Weights of a small GPT-style language model, trained from scratch on English Wikipedia.
Size: 13 layers, width 64, 2 heads of 32 (1 for keys and values), MLP 320 SwiGLU, vocabulary 2048, 1.09M parameters.
Each number is 128 + 32 x the weight over its row's rms, rounded and kept within 0 to 255. Layers, rows and columns count from 0. Numbers have three digits each. The size before them is the row's rms in percent of the matrix's.

# down: layer 4 MLP down (transposed), 320x64, rms 0.185, rows 230-296, columns 0-63
# gate: layer 4 MLP gate, 320x64, rms 0.289, rows 231-297, columns 0-63
# up: layer 4 MLP up, 320x64, rms 0.27, rows 231-296, columns 0-63
down230 109:140147108160146151185139120154105143114104099154113101110109108139151117069160236093073140117127136048118083148134177113177154175132144109172117102129086166148067185137124136135111128126101115
gate231 104:140146091145103119103204168101087155193109092126148150110189090139114097134140134129053075154120112135109149117135065094130139064111154169074120154147079103141153114151131121131086060109126116
up231 100:156119077172104102101156126128155107137147115121155128156217108108137108134101151108152157153153137133157152154102138145113101056138074164132095232112186132182101070128154131166157119132134161
down231 099:115123160138151067160105177065160091138190137101145154123124079116132087111085097164157178153162084177179138143103137152162101116139134106157126106143173139110152168124110154093112143133152225
gate232 094:194169106145060132130153114153148112170127146152123121168175098177117100108123111165137103131097129124121156115117098147129127194175115102160172132126165128158115114040146136113097160210125197
up232 095:122139087133113129157098105083097183110107093183116160110108123109128117086117141180105097063101206118169120098111079144107139100139098122148189096133168154148191050130097166139154155139143140
down232 098:118136165128214102128132147111123096089156155113157147134115169150130142090130141091144169190091161142152113148157127126172080132115137182146045102117125159086151188163090115093076129115139063
gate233 115:185130164097119103188212160157194149119160146171126100123076149112130133136076150146080121101132107117127143140108108088109159121102161138210165149157130092111132170145116189126118129175130085
up233 111:077114120098143101086052103100142118087128150090130074140167130191144101139097155123142115151098109157164085185147123105082183109122123188120075071153152169065099077135113130133132130128147129
down233 107:141157123115076118091123173165123132085100147102114153160121158149079154123125088161103074137116179144085087182095122145214126181112116176147140147109121151136105111206106115101122072154179139
gate234 111:140097111186053161188160177123124119184099123158136082167116139152116175105094141144160152163135117144103142120094082132117111147061088157104164138111133071108110104199091093130086142162144114
up234 105:172111129110160152127145109137116144074141136117066181078187195123091120135126115109086131157135086151161081134126169066096133093195097097151104083159125153087173167154112141180126099128128100
down234 101:156133073103105130151133148104128107151184123158117110153160166118130113100038107081120110167053146105110117121087149113178124147091058129145153138161138102083099080178123105196110158125096147
gate235 113:194149145142099164120123154167126091102124169107109180116143109143103128170076121189115125112098146154115097165184114138073109096108091092163116091103118089118167187075209130177151123131109113
up235 118:107110140150108154109116159092173134102108148115120107097119138034155128143143114143109147138125145109191122185125135079099168095221152091133130134180132129187137056167139127167131079088126143
down235 114:101116136122074162139116139086119162089159112164117146199109148103089130134136095049099145128129189135163173138181117117067114127180098170118099147136165169175137133113074128137138107183074129
gate236 099:108059127104121039112131132098150118104153117139142143119116093147074138128156127151116134086124119122107064156162100111137123124144143157140111092166109081017066112130134122157116086072179109
up236 089:086167119075124158116140082064131169166174091065105136099147106133124111117183124156163154116143138159181214122128130151139118143154190143163140105090103090157090133109146145100157138132074175
down236 097:105118156165147176102161067182114119082129091140118150153197095119151137130101160107191099139123196145133167106140127116155128185204169113124138147097136152156076110131136158143129156206138129
gate237 094:100173093100161150135112159107147138101189124186105189145062081164098153099172167143116138104090088180101137147138061112080148163158126110146154174149155121128135123137144081144111114088154072
up237 094:152192053121109151170153146143132181118179101091153155128121122177120123114081197136082134098121139107081191140146081138083103162189141124175104152095144138138158104139129118170110170144109092
down237 090:164145158168116141095148128171088120138101097131124088109193164125104112117106141128147133114190143019119091114064168161153109117185137121119088122104148185166146108082119117091106088139157156
gate238 101:107074081094162131101083151091126151097118077108160121136132131196113139130165198136112189114124115117136114189095110173142173137096162162160157081160135190155142100153082109130088100086123105
up238 093:117131216131079128104139117114128183141181156119123104148157128115143162128157128106119170099103141115074127072146105120161158141138104108117064169143106019122141080101162108159178143100138152
down238 088:115111073158130000133100147112178139148133061149185171124125120116131105109133143144131141133119077089089141129148116133152130120109076097139117096136162139129082150133064156086090130112182103
gate239 104:102114209151087081138125126138142141145071112155181159104169138140087088128152102107113123120172108215191117145157156133130125154134147115174124178125142150134131131068167147089051118117109160
up239 094:159064163125146131126111115159043169102098117120124083072198127125153087155098157115097123171126133164158125139135135178181110136136092098142098183134191077081165146152138114107124120149172118
down239 098:137141104086170127070110113105141078148167140154080111162125167042124149145092106150113148097128151148086064199108174101146117112130119151062135097121121161092104090147159105160089145082130157
gate240 109:127146048111132106151159093115127142157121088177178165098110117181174192150122091118083183115103116108161125155144113129125158145170166080127064153136121160049131086117110136111131102138168089
up240 119:149130139170097135098155083091153105115131131080150096142117072141133079132152209165188092147109104190105093123113116087109147119054076183086156142140103117125154125116142130076128160114076145
down240 112:139093097113144141099120110077078116102135162146177126141141099137123179178107143142121103133124095178178085165141134109046163120123080096097131143151095090075115144156130158084092116046074127
gate241 098:140133124091121105131167163072147116132140152136133108191134140094126133130129096116144164100149122103130098206155144125095166106153111105139145126146191122255100101169107167074154087110108144
up241 096:126057169158140125200143116125106092124119143079109146108100069050096096104142089126117133097131166162141067171092125167119182113153165171115122095186184125099107134150138148147117102095125123
down241 098:138116111101193110102141159057136097113101155092167130098138115113164123111158098107130135180115105092113037161111116129156169177080172107152118054116156122133162130156163138114068096125101167
gate242 101:117110098176148107174100141187158164151140133142126118150196148141105172164170062109121148160091120100190149097054131100128117141167102200170113099126130136096064102105099142137127104136124167
up242 082:090214035140157125107080144116131184189136140139067146136134121141108134158106170116108167153121137138116148124125125095161165085188107167125095119155129087094145082153077094093104110140111143
down242 090:151141165058081142118176139080128160131098125137098111118076106080136072112110131138158114131111136124139090164137122178126135108038147127101167175097119152173155125115138081094144207135191138
gate243 110:169169140138091123144151152136168146144164133120116156149138169112142112177128128092134157080151086104116141100103138146148108164064146153168134106092105095087134191192156170094184201099065101
up243 102:138164154179154136129123115108084130148147095124160180122175150144133121092162137227154087132105126150162182139160118195105128094140112086152104111114124174122132050095082129128082131172079131
down243 101:157159161116179140122093129127155115171124145088137181140151098122153137110131139188134171132104091133129140078189139163198117198127153121137145084106110086140153176145151124082142073145216144
gate244 103:144134117178095164102121130143087106131073096143106181162115156169158119104164164118154157186132141076101121112093143110096114134052168138128052101083101197118113150191145162100099110125125125
up244 119:156173145128123156106119166100180107123112122119081117164216119123105161172150071136152083096116152131163138096101105021099079138142124140140122048125143164122122139124155133144133161117086161
down244 109:124164138164065131127104128118089127169096134106117132113119130090126157188138109095233150161131140093216160140146077106174098138119117118121129112093090166117182155171171111132114163094096123
gate245 102:143069119090084148083109084147178083095116157117137107163112084109130037117152175170078093166084135134123154162165114122093143075146149158128137151102165144162136104156123136146164106077169101
up245 097:185087168159175146087122158196104223135181125120205115094157110145153082114146149142181161137133090172096167154113123102134117168128135109099148142136120157149086089102108116123120139090110118
down245 093:121066139185156169111158149134141199142148109118127098111146034141120141115081128139087200164092136099175092089117091120163133107135106146157096157106110110126116118155108113168122167195098166
gate246 108:094174094152149160127149171096103136100169103150130189181148138122193094149094141124143148113130144197155089123146151148110112186154146190072133138196106166165117098167127176143137145140098090
up246 101:060133096149099116137119097181069131107098096056155092095074156126100116139125162123106109178078157129140133110067098137193141082113118092114145143125118152169141113061105173121079155137105142
down246 100:153111091072158154142120148120118169137127123129169128123191105089140141100191159150067198140137175141103167095166141132088191098154141113059095114168115112173162111139141156087121118096126179
gate247 097:204150123168139152159130169100126080122153132210120102161089126193160141169112128075142147147123106127100114154108070119104174161093163146124154121164044100134076126113101102131128109097151153
up247 098:160108137112145156136057118086135090162121106037155070119163160150105134187168146122116094092146122195178131105090105152100153125121114156134140094156153181139144121187101147085123174140137096
down247 099:150186201114142044140152152179108155131144134135121177152180067173069112125118189116130140111128119155161100119106118151185124086109119140148141102086154175172103142131174109146106148130110086
gate248 102:151139150167098165035171119188192170177106134135138146144183117121161145110092075143131115121123176137185129134122148088116119121103096095098103133144102191142116174162079133090103106160139152
up248 094:118080180166157112110139119196122196110117109115145080122148123037140114148148086126094132085103127157133138168087136170156072132155134162119152120112080161152098123095137142175128057165090127
down248 097:162103103096129080147126142106115048102157112140122201103095115186062169132097142136148123102157116133096122149171077160102138117179111102117114098142182117162158145097155076178162145152160082
gate249 101:140182083096117108135074155173072108201094142142127074143137159169162186153142170106089152116115173177136200080148122121155094116133114151146179100107128082105144124099155109119125096095110124
up249 100:139142144197127114144132106086134095126116086190088179218127116138113169147123042186138118154139117092176085152120170055135100119109113138113146137163130135090122125147139115168173111135153115
down249 097:116123054139155179157130132131075145152096139114132129136157116146109139162137085087130186102112109127178172162077148081176161113130055091108143174106104136136053165143130177122100089081132123
gate250 108:165148131095059114073128076122134134150150120097131154132156041094163098163119170131100066099141150067105098106121120163112148103148187116092078118142131138108078189123182153117113108152114109
up250 097:131102184132173139152139121131107179112124191149161163135115177102138111162098114214142183143113124126170105169140123159148102193164147092200174150106108194108127101109108144158151126096155130
down250 097:184134115111098107073160127108147108149083136108172174090162096131106081113130164120184119129101142106136156105138121119191116221148113132119120084158129107178076160161168149205140111143137088
gate251 093:122134129136148144113156144159124137136165140121124145136132168145149147153163071107090189113112087089107134087140075169162177109090101127178148000157075102169136146144110132157134139112118144
up251 097:123137153111159083155090135184115133161114103098107134148180109140121159176150166105115175149132165090139099061170128145097144118161078141169154129082122187176173173126120115176124111148165050
down251 103:095167154102161122097096058111153119156128123153139115101200127122138119131137122157063140103102054080113107147114061134139189095119132147164162090123086127116103214110104129114100178112131104
gate252 096:151139083137139166160151169176169149151098094151131077151103150140131103134148140090126144113081098089137141198169069146140156122185182101136150141079173167105112165064153118144091106171174122
up252 097:106189162128168100107149114119138186172157111154185177135141110101170104118136118139089132085152126041148124066134096162136160063120166153104123133063103115117151085124124157131136103139140061
down252 096:164150177127161143188128168167108110109158055099124146154093098092081102122115085167147144126150118138153116081177188108131127125141103198124074160127104150142115176114133083137159195173120113
gate253 106:192127101112116118065135147088159102163085138194106119150020115109142166069089098102147133140133127137105132149135101169115122129115118085058153141131074109108140138138105155151122191133169135
up253 092:124093142125080107183082128120149139150135124163169133172096154068165059169151136117125111089131165156140138115110149074058168092111171172149155148090129160141151121146134126118124108197190082
down253 100:098120103120207086080159169122129105185097127152146107118139119166067133165128096145122124114141127094116154124205119118154132109079183115107061148144144143131095124143176185163060161141104098
gate254 097:137174129157149114150095128111133115181102132133120134157080126075125135192079110192160121115157148107061129128078070169097178130161108108136156169140149082089107128149129167191136102083100176
up254 107:129162074133155132158179095119129138110148034114097103096097023111078132126114134166190127159118177161102116136196101144150162105099115137106169146105131148118133136093170145112118164127114140
down254 105:138147143124158165054152144097119089127082111085115109113100186158049113099156095166177160164078126142150135090122177101154144180178115122117115172089130121127134148077080094120137161077139122
gate255 103:125130097189109186134168155115153161102150172153162091153149115155137153134099093179148132141102128120196178137098119111092174102114077100057149113154072089143129094108066154105098086148099146
up255 102:103092175147167099167055149117127079114112140146181111097091095105116113115090106122125105089121140103126178101109094176081131170165146143071124116143191132086158125152196116079105142120105186
down255 095:144131104171125082154170120141117145142168128111136188131157127165124117184145146104175129117114123177114117159156182110196127143141139073209157122068121117111110114095051121156154155156132061
gate256 110:141100103057140126114096110151150168141160080091109176129135128111125134151091141161158156140163145179101130042095125150092188167182116149160162156107118159126121142134067189118111155197130125
up256 093:115130144175166143146129157108159141098076098162128154126137189155149140137089137122118084061135049132106077133099134071174136122105175141172127135116105146141110113119171177188126194082105091
down256 097:154143096104052122183163152168103163146162167044141157145137095117149097144136153173162142145124162160155150126095130166135145140135104115128148118177239143137140091127112134130135059120114154
gate257 099:114115076154171125112158099162117104130120154127188141148145153115099132134209115047112186099127113111185138151126109148135122181199072059138079100108141086145159113105132146112128104157114155
up257 114:118079143130155080173167145111143139138144142170152122101065158145135125097125148197121110171108106087096060144153133153106165108046181169132167139171096114114087102137056119159119142145136106
down257 111:148108127098101115118134168096147118090117144128114119156028113141161087105161115197113128191108170152107121145111063163129170148133129169133149182104080117082124114180090130111121133110201157
gate258 101:146129122138152129100067130088078094078070120102142099137102134112117057178125108103155148129120151078177128159036095129115182128137159157110126087142173149148147125189094163152129131163139087
up258 087:118167141128127152117150114114140186091109154140107130049140181125104123176078200195129155062106145126179121144119120133104129198117150097138062107098118125106111135108083159134131109166152179
down258 090:097165137188150159127137131138115115185152150151146129142076107151118134079061127185122080200097071093133111164155127149162059119136122147119145075105115099123123091114115132102111192091074112
gate259 104:111116118101081130113155167132178186171146133079090134205142127126175115188123121125075116113102156120201126144205114147115146100151155155105125073075117137121125148169111123109085171175128115
up259 102:109125150103162171190122129074130125154112140125218080086100090164145131128161125124173105123128080189160132126099111135118134099207119101175149109131176168165161127091145153169152115118128073
down259 103:128138102137103135084116102138140125166100131077152152094135190135088152177071103104138057116115146118160100114160107080126106131109140145083228127085112043137139151136103155125109132078157103
gate260 103:163117129158119168038140079145142166128142141141129141095136102093151098090121122069119109098060175120145180172158116146090131167144111056144115102162109129138082155081154106126147056148126153
up260 083:117152090118159213137167140162153194141122107104163119123116151097128145136131047157169103165135140090091128132100090057121093070179162145121113142160127156092097087138117086103158134126178101
down260 101:117134140137154110192086148125106109117092096107133101110129131141112196161091145157138153182154072136139153094084124130131094107131179166139146138035171112121147099174072155149122206168133101
gate261 098:134158096076157160118162107137223093132083079099109176125182100105171163141116141131148148145059126163142153130091185127155135080147105163135080077095145130151092152144147128091159098154117143
up261 095:124070088181107125144164111123201067201154082150181105113167165130101087147150145197134117116120152163098123135142128134132137149152111064126150136079131166118127131119103105153094145175181092
down261 100:174173121127168158120147066140150143110089093096160122136175118174139122097156155141143185135109072138107152099090113102110155147124108162119132107136120202143067162127187140111094102193098060
gate262 100:071130171099112150102159166147133142141114110189137207139124138157139124050168146174181183099126125127165145074164160124134116128092113123110132165029157114112166110139130152108145113114099102
up262 095:161150099078154127095166087185092122138152101150160122108092111120132105128111066060049129135123164141115139130169114118064133141116167119077135151173100113116197141110140181164163164131133175
down262 097:092142141107117119098161125126153126130062071214143128136112196110132115066111113080102113117109138108111130083139079122107077151101103112057138182114116105098185107127154155102111127125072078
gate263 094:179104073132140085133098142127116158102105141108151112088126164091075141123186138116109123096125163157100181158078154113116178196115144142124123150122086100112040167092164075162106119126147174
up263 100:146090087114082111114154120104100182069118090121099152116132165107128067080175074114108082078102100152117135199155211181088146146103137133117126125126105115141089171142124111119129131144180097
down263 100:137128136162138134078118111097084136086169111135182101077097133126148115078129111085094140128127099136099124182132139129105159097043163075095097113123143171140202137126176120089086161075082107
gate264 096:103123135101127091116181112110172142049056116210127158130110098121094139168119113122132079150114144170130083223116075120125130117151100163089127095138135147157099134075125130094114089156111127
up264 122:133118133101088166098133113130160096139100120123175130170128106128158128125168128188113130185157090144123164149098091051111125125182149187101072111116129217133137095173062120095126164163139140
down264 123:094076131123106102118085116141219064123095135140171121178104137125162119128121185146133110143120095131170183149145087063118134137129172152064151098106093198111162149140115099124173160144146135
gate265 096:147085160141149134115197113148148100103112079151149142093101159136063100121121094116106201157115173180133158168148076155151104121069149172149131139120137191135140095087117178109166141069107140
up265 098:149091190135108139088166155108109113173176087137077078170074188105139199139088110128132156152175149154178122108145102138126118070118095096129115153091079130147101091147125113130116129083071131
down265 099:104119150120074116125187122100132093119147132091151067127118155090117129194127179040149125117142186080140163082146144165134100152131161136113104119083099102115123074116116096145150185160064130
gate266 093:120075103123138153133169117138117120082158104088187193100152139086161111122132103161107124151133079129097155118135174144086124115038102093096178115150115068130129178121109175102143180069146123
up266 093:087081074074090138132134109085160153156120090109183183094155133125112149124123121119090105118096082137097148146155109154151100127115188054166124125112108129101097157140084052104174098096158087
down266 094:162105138155079130181142149144170174104108182152139068088106127122146139161120134120145119103129152131163073086115099128162135124145156172111114178154172128129165051168165128122101038133077160
gate267 106:157132102173140145114115142112113130158093075064151071144155168128145182156150176145116151116099137168134120132077136156141181099127145104195230143093108166137110106122089155101118131065129129
up267 096:083141134116075164108136117166177061162092100134046133177166131114147122201126083120122121116175134158137131071106137087124134110193119126136173120122117140102139121100071139168126091102068123
down267 093:134113148151105188128159092170123090083188157136103136100115113165071111100130106149133121122147108141145145073092116164106074174135096098153104115076185138166099150079180084090124145178120071
gate268 104:136094112132118079148107123039142169178136138113144110113104106128115154120094099145133123127190132128174164183120132172156188089178154128200139137157125040138079109173125127119110127170131104
up268 093:100173141128153178142143084079134111126138109159085170142087138117152141140141140113090092152117143050090127181145069177132082149039185117103138110108116147090076146121126177095116141095136141
down268 091:160183148122107152161097091148145209134152138146150081109123146118162134058122134126163128074139127116142181063110122078096202097181171104163113101156125110147127078168117152135151110144086122
gate269 109:156186135196088148135193120144103136195112113108147113181119029163149152164157137139118168137101130125113087127140108142169156108140139100128133101164117162140098148103128153058078156134130183
up269 096:143182137108109124157141144125106090190131168068156173171112067072112179133134122117121092069117171166115075184111144152133141156139140141094112131153079082109093160133161134131120108171157191
down269 097:119136144168126069150208082111121159162150117176088115076201113151163106192131152143121137155176138083135088164106120112153146155149086120155133111084194142087089130106094151095142154141128103
gate270 099:142095103118145165095180135186216026106072125088082142171146109150096160094140124141077140116161111145119169077118116130155150091120164116143125128097099156147107104164119166119117105155104136
up270 100:124104111119114067154110123161163119145113153085152112136199186168102130172116149173086092191122086128160088127052173152121130140126111154173135148119140130123159104144084131125101193170087081
down270 102:110148149125176150129140158132142134155082123094165109026124111161083133109159117134085151172149170091110151111146174166101161125211176159096136163133127176124142071148114134097112159185130127
gate271 103:123134168142085137063161139185168142141153151093159146118174111095146067138151193124112182196083115117143137105108088095084145099185135138165120158095116166186143155137155179119127111141161132
up271 118:188128100141102129207160107088153145163163163108130126116084120128147164152104112138163123149141162066152082118095159155094159149121181166124120108112098136112085102168073199132110196115153167
down271 111:152105101094143123153161096077125148106131064109123075101123182116116105104077102156141070100114089149135103104095114154136138122137130081097141133165110133094120149132099167150206231074146113
gate272 102:118073140113139101147171139170130171157129089078110103158138075130149144154144116119029085120168103118119129111096138140162187107053149165148131139128135111109075137134114212094104111130166104
up272 094:138151185137127137179122132117135093119106118141139136096107170130108156153088143069148145151107111129144155103068165095085183113148133165204171113119156152102127096062076088162180138150101058
down272 102:144098124121137134083153131149135096121097193141162151083103110143166135122194125136083135125155192103164116108163102119200151104050086112179156088081126119118113156178134110132084065106119140
gate273 102:103095169180146092148167130117119151174122177167211090140117096122131184103141088155085165131115123150102149135124187133179161121147144103112151127125128064134104076118138192096112090092164172
up273 098:132109134106162156176140160111125147095170158076179128105122106140156148093096061152085153170107125102134096203161145130136128090135135093105078140148108110084142077190120174112101120102206109
down273 102:143141120084207132101118097079132137124137083120101135119135175137221072126124148135134073124101097116110086121076082163119119116137116088132130108118133216092141128128143097174164162114184099
gate274 105:090114123116105182092135132075103163171143147124141068201149142091121153146101150135165116085122115153178166076105121204120145173119145080131193178125129107163112108111176149107095140154096150
up274 097:125092102114078121168153144134075146154174145096169149122161131111181088141117138148115063138124156115153063148125130138068106102181107124138141114111211104134127107154131143136211058121095160
down274 097:178113130111086136047086073102087112075138109098121120097140125106126171108085173167158187126122159146089159125150151097102192099115100108122144125148113162138083154100155103112078131095102061
gate275 103:138174105058132158128067112115063105163070089102141124102127161067145171171154116146202144152104141095169099102146109164121133104118084123109087147100172129102140157182171106140121086127144132
up275 095:143110064164137116130090112089127124112160112117097146067072101111117124150161127122093207182157153144111197101107155138147180093166096147163133113074136113103162106141102131181188078154129119
down275 099:127162185123154129086090079107180148122122127115170160096101189114194162146124089138063099130145076081111169132090126141134157072106095124060145143130189114117158123105115091085099104127142123
gate276 097:068040157144140152161129147111162094123120136068139134070146143118131134123124088181100142181121176212125129170128078105127122122071121148163126166148104148080118148173144193116116139114131140
up276 099:164165134165087104106163092103152160121156163138121105091137162060141124204121061097101165065175180146118192122149142181106092128158123104121132128121079124120137122100116176158109131122094174
down276 103:193170089146088138160163138163138168127143115123123103151135104124107115157130062104157125063139136125147130158138179153151114141141109025105093111098099143110104107079058112177139185166115135
gate277 097:153162145173148147097171121117132162108121178134170140103111115102107082113129182121137084136092136145101089164104044144178139183060075109142143152162135104062112112078194127137129115122142109
up277 098:140137093085171114139188112111131077134138099108112123153156111116122111118149100093081124085110181096113169129139041168106131108125081121129132107034080113051118100083109165115156124154116132
down277 101:139192117099127146166148086181136118122141138135113111185136121161134179138152118140160097161049172089120106091134088184080139094082111124089138125146120087116213134151159185134167127090126113
gate278 091:142142150165076134135109199135172116084119184131120112142207185106158071125115126091121121094084119147152105130173132162153105125183096132138120073105177077053098138116143142110134153128091141
up278 099:192173166082095116111130140118144125131181126165139108138176127143156088071140155080105158131131127088128084116150092089201147139160180187149099133128153081139142073140069131150076130129137170
down278 098:059178105128130108154118087133068095144179115066119101094138111141157114100154201105131173150128125105130144121160185104152165108111207136114098158151120132132148134125125117036145161136143171
gate279 104:148127210183098129141104158073099152133104076143166099192097178120140059113165154131157128103114136124139093133131094121168146102086083089135118097142117092165161121174151133159113168122135058
up279 096:080073083085127116103169100129107172081144199139109133100147163156073174153139106146118125076151126127161126184140171138096152173171062147167129077140166171119094157145118147148132129104138168
down279 098:134128104059072089090110134098162161073175147130146140154137111114180168158068136147154148095128140175111140152178166154129144178112090150160109120082150078107160170121141178164176154081129139
gate280 104:144145078184119108151166135077145140144187094187115133094146126090151114170126127157106062119110137175148181087093093048103135102131094168158127154103159112102129108189128123104128101121092078
up280 106:116130132125108166122134124081100096035171076153148144145071133075129149130098077143145126119161106142176116224182125076106164102123157091083116115121149174090119114132133118150138095107164120
down280 101:135086159135079159101132084170111151149115124118102147151131148199129146088034135147099138076103116139102128125096143111087133141135088150147164167125066077135114162106147074146164074080115077
gate281 089:152163152085067158119147206119101131084102102108155116099103113141100100160178158145105205133103107114114147170177130119089130195166152134165119126137124184162139131086121104086133070124104081
up281 097:045079105107172116153156078102142118111142091116140108153131086138168114081121092134123119146151092167189125102139177152186165099135144096066160169153083099126076099143116145142180140093165124
down281 111:112053160133162122106144090091110063096129064085159108149143154111155121119155141126099140160119121143136145125116176166104139101114145130104140148124133000118108116150089182138115150114132107
gate282 107:133115154158157150126152135044135137096158058139136090147103113146124146085095099140126116173084110164155146094136134115175147137105108128137070184150082124101129104230151173143151141161155081
up282 105:122159122084106156104175124113140105200184119167095124128145165094172140110121180113158106156146153093134101116145065116139132160135114200087132133079116083177115135075099109103132202090091112
down282 108:167138185125116174169110147069098189135143074153139099143121103171091125072103117168117081150116097137164134086152079128174134128125104157149122148144135120097154073175157206147122169120080106
gate283 106:095107129194127054088065109171163106143172100122109164131158180097129142105087085114110134173145155150107084101098145138170157165097134168192133142140091086076122096169111150123120101141090145
up283 105:186163074122142146139152113188141147174107136138106130080112097171111101083076104112127154134157155176104143221131157109138078082201100127102139138136182092120156167111163142163109135128131108
down283 106:117119097113094075133124147155202115135091068182065212148123139069144136143117154113098132139122114150131178162116147135105122112110115101107105133130204110096151119123100135165152148213106163
gate284 100:123108073148191145132145149078145146162085147116170108104125109133162105129154182160112096115104092185143155116159144146104230109157160144133112085106113163157084130127107160043150104119096107
up284 112:064161133071117174171153101093139099105122159100113097119107109129141078110121157111121166132159151186131170082172074153093141166114120179129116189097135139123118073132129153128028102131135132
down284 110:125069136103108150158133127157116084158182153140129076121153134149112141112121110115167094168135166107144132100205120086058063137150115123144183109185189103102158114145138160104114133056143091
gate285 100:152112113143112105138060143095049091129137146098135150108114146126121064136161190098112104139098105147088136089106105105115182171105131136190105119190135087119123172144160092182158140112073084
up285 113:107145116161142181174110163064159098099109085147077138126099053179092156139136106157157100126099125122087149108104147149133140126117125179130210155089102139110085123064176135108085107126169120
down285 112:136192139136156167136088151137097143101148126117111099126170124124146149140126133210128102098075122095111126148139063171122133100128119164102146190090114121037090118102187121163100101136195096
gate286 100:115173095085141165093144093103139121119118138121134114175176170153143104181140177095144140057158149101174088138120063067103105141110174136130173084110158096161098156150150076168162092121124104
up286 086:099127095102108140150140166139121157108145121122103176083110140152167162122155111107126104116180133114080142178110143155071150107173118052073128073148050129094154113087118164081087158133153070
down286 085:178122126134209146116109146081095132129118134098133141138108168081137139092153162118137125174101203143126093143159097118109101119154164116063120118134178101161073204128160095152147051132105144
gate287 100:103084104125128127177137152103128136098076137172097186126093195150090115130079129128129109134135112162129141119095144145128154080110176175174153091119160151087155101132124170169102078112023136
up287 098:148173154134162198131150115174111109126115087138168155055115114132121113104120101107137137154107154129125097154103137180181063149119142113151104055176122167116059128105150156121093144064145182
down287 100:087114067166167128086177141131103152138112131115118134142146108118115139183126133080120097179123111163148140082163158181086136201064151111086175176124175174135117124103098110099172145166087141
gate288 088:083141156155066094062128112104063140125126141152113159148131154160123138154180086136136113206109140148130109146168154090128115117182055139100182142173108117121117135157115115183165119084143071
up288 097:126100051108178131121128108127099118155111089152116156119125210151081190088148166085147182108114059138135146133137157099135128104117145091171118124118126202098100147103116120096088065125165118
down288 093:187089080123151145107097096119040096155071103079170135138147154145094134116106130119157161169117116141175148185149187049151092139153123110171152147109094122122103150108149142088094133165129130
gate289 110:163136126140130049119102085141180126141090111110141179108105174112120156104170131094176113101185099123138102172153160093131162126097134090145116054169122079133076090101163143092092175124131087
up289 091:126180186152137111072109132137133200135143145117082165129142121111134091146122112124093158177129116113083186130114150193165078120205062121145084152159091111094136174112136184118105106132114128
down289 100:153144125148138106061144087129128183133140091052099156123096174098133148091151163147095103079111118149089131092141129100195102179095118118144093162105130112105182078139115158166169073111080116
gate290 107:105094101123125132079070156139125125128072144180165101121093186132110195114165149167086135126158114149186107142143147105146145100079143127186078166176130143095107086172125145077172163143100107
up290 117:121212156113178145142192122149168114114171114098088092169134117142150096117149149131076095074063134136107157144148100155139144142126135091050101153087112127202096114104123174120155146126153147
down290 112:112137090107186122095191171135110094145085125106054128170127145116078141163136138167096126136126117139083133105165136119178144180128152116202099117099145149195105090086149137091170172171114113
gate291 099:168085100122128094133132104202136169136117118152136114079152178104145118145044119068088156086130154142081134155108156127133075106163108068170106163118186088161139132113145155153147092125099086
up291 080:175107052132100081133123099116133195151116063116078103118144110113133150128141199073142133105165148139113113149091134093117101123130070082111078112143124112042167114116107187147126148142126102
down291 086:133185179108125178122107131120116093104124118143121119152131113129143129111133106146149067194119089067080126146140166195141164178120164110187148202127087110142077135121121098143091173194127147
gate292 095:145141172125095091078125143116134123155154058148089131149119119217097135103117156148207195078171137158150120135127178146118153153104074104116096115092138193132077111129162116118149124115094119
up292 102:118118107106119128115126027150184109138110108130126123077138147138103134111110144142150106148161099124131115124149096132089163131157200143104227113180180187133141181086154083165134087126115128
down292 102:136174149078137143119147128100115142095136153086154124113146132053167151175167193097114086149120198053162151110139121107105120125170121106145126157128110182073117144130113163075144111184184123
gate293 105:109141115175191148140035162155141178130060146137182172070128163109078142175117122149138094127119147136077141082123126140098138182090158117126143085112169165093114137168123163121120101131134152
up293 089:179085165119166116098082158145162087124210139119136145092182144087131125127072146169147150167220156122152096141117110123143162137107086088130165098155151199111133174136099118146141107150132141
down293 086:129161150170104122067105130096122115110163130086172131156086140182092062087127095155169099110109138118130130063108189186103068126151128169097112111115137120086160104128120071126157092098179110
gate294 101:156121168136101178146139058140125104120038094153131193065114161091118133124107182110128135155148149173089135071105123094122158108120067127117108119115161159133115162134164120095172150143119193
up294 102:113096174136166092116096133114098160133163153158109124181168099122116164134145123173130113116144158129108134149131150136158080148134146102107051079149102177044074151176076140157162143168175083
down294 096:127107112144126098133109115160115058112127098069152135107107150151139112115105152180180079211142092112161145114155121173120125122173155173159093106111130024091116133148190137141118148082118123
gate295 091:119166165112052104116145171139121133119135119142150110149109128177107125135188193130140132145122062111102173132052152150163186147111118104150118121144103159162134129100230124088139093081144123
up295 106:120042098146115168164141091133138106113136071073149154131106118145183175179188144209155134110151117152150103168107145141131109093106164100065135131128085192112078141145101140127116112113131135
down295 109:111081088157184104169117113104154089095091119121154116131096138144144198141064103140116142113127124166114138142138132110213164111104148112078173144099108077096156067149107120058166117160154157
gate296 109:120134136171127183179136169110205084105061132106121136124146131110148153209057145153096070131126143188103077116092093151139161125102156175106173108114115134082123098131130125142105121121116096
up296 104:130157081096117116118130161067210124088138118107104169084096081151050163157176114171112128181093086107117150151093120144124101141102146097166114166149148124081124167130121126052141143112109109
down296 098:134135121165173150141122157144164144123077107146102201108118117102104088131109095219080083169142117152187116150109114147141176075103102183053131097173100146134133122127103126118106114165086107
gate297 099:194113152160127132061139081164095113161087152108122114132175106166132141145180118112120154114100118077091224119131119078155162148124172139092116107169086147118135124168171145144151165160071136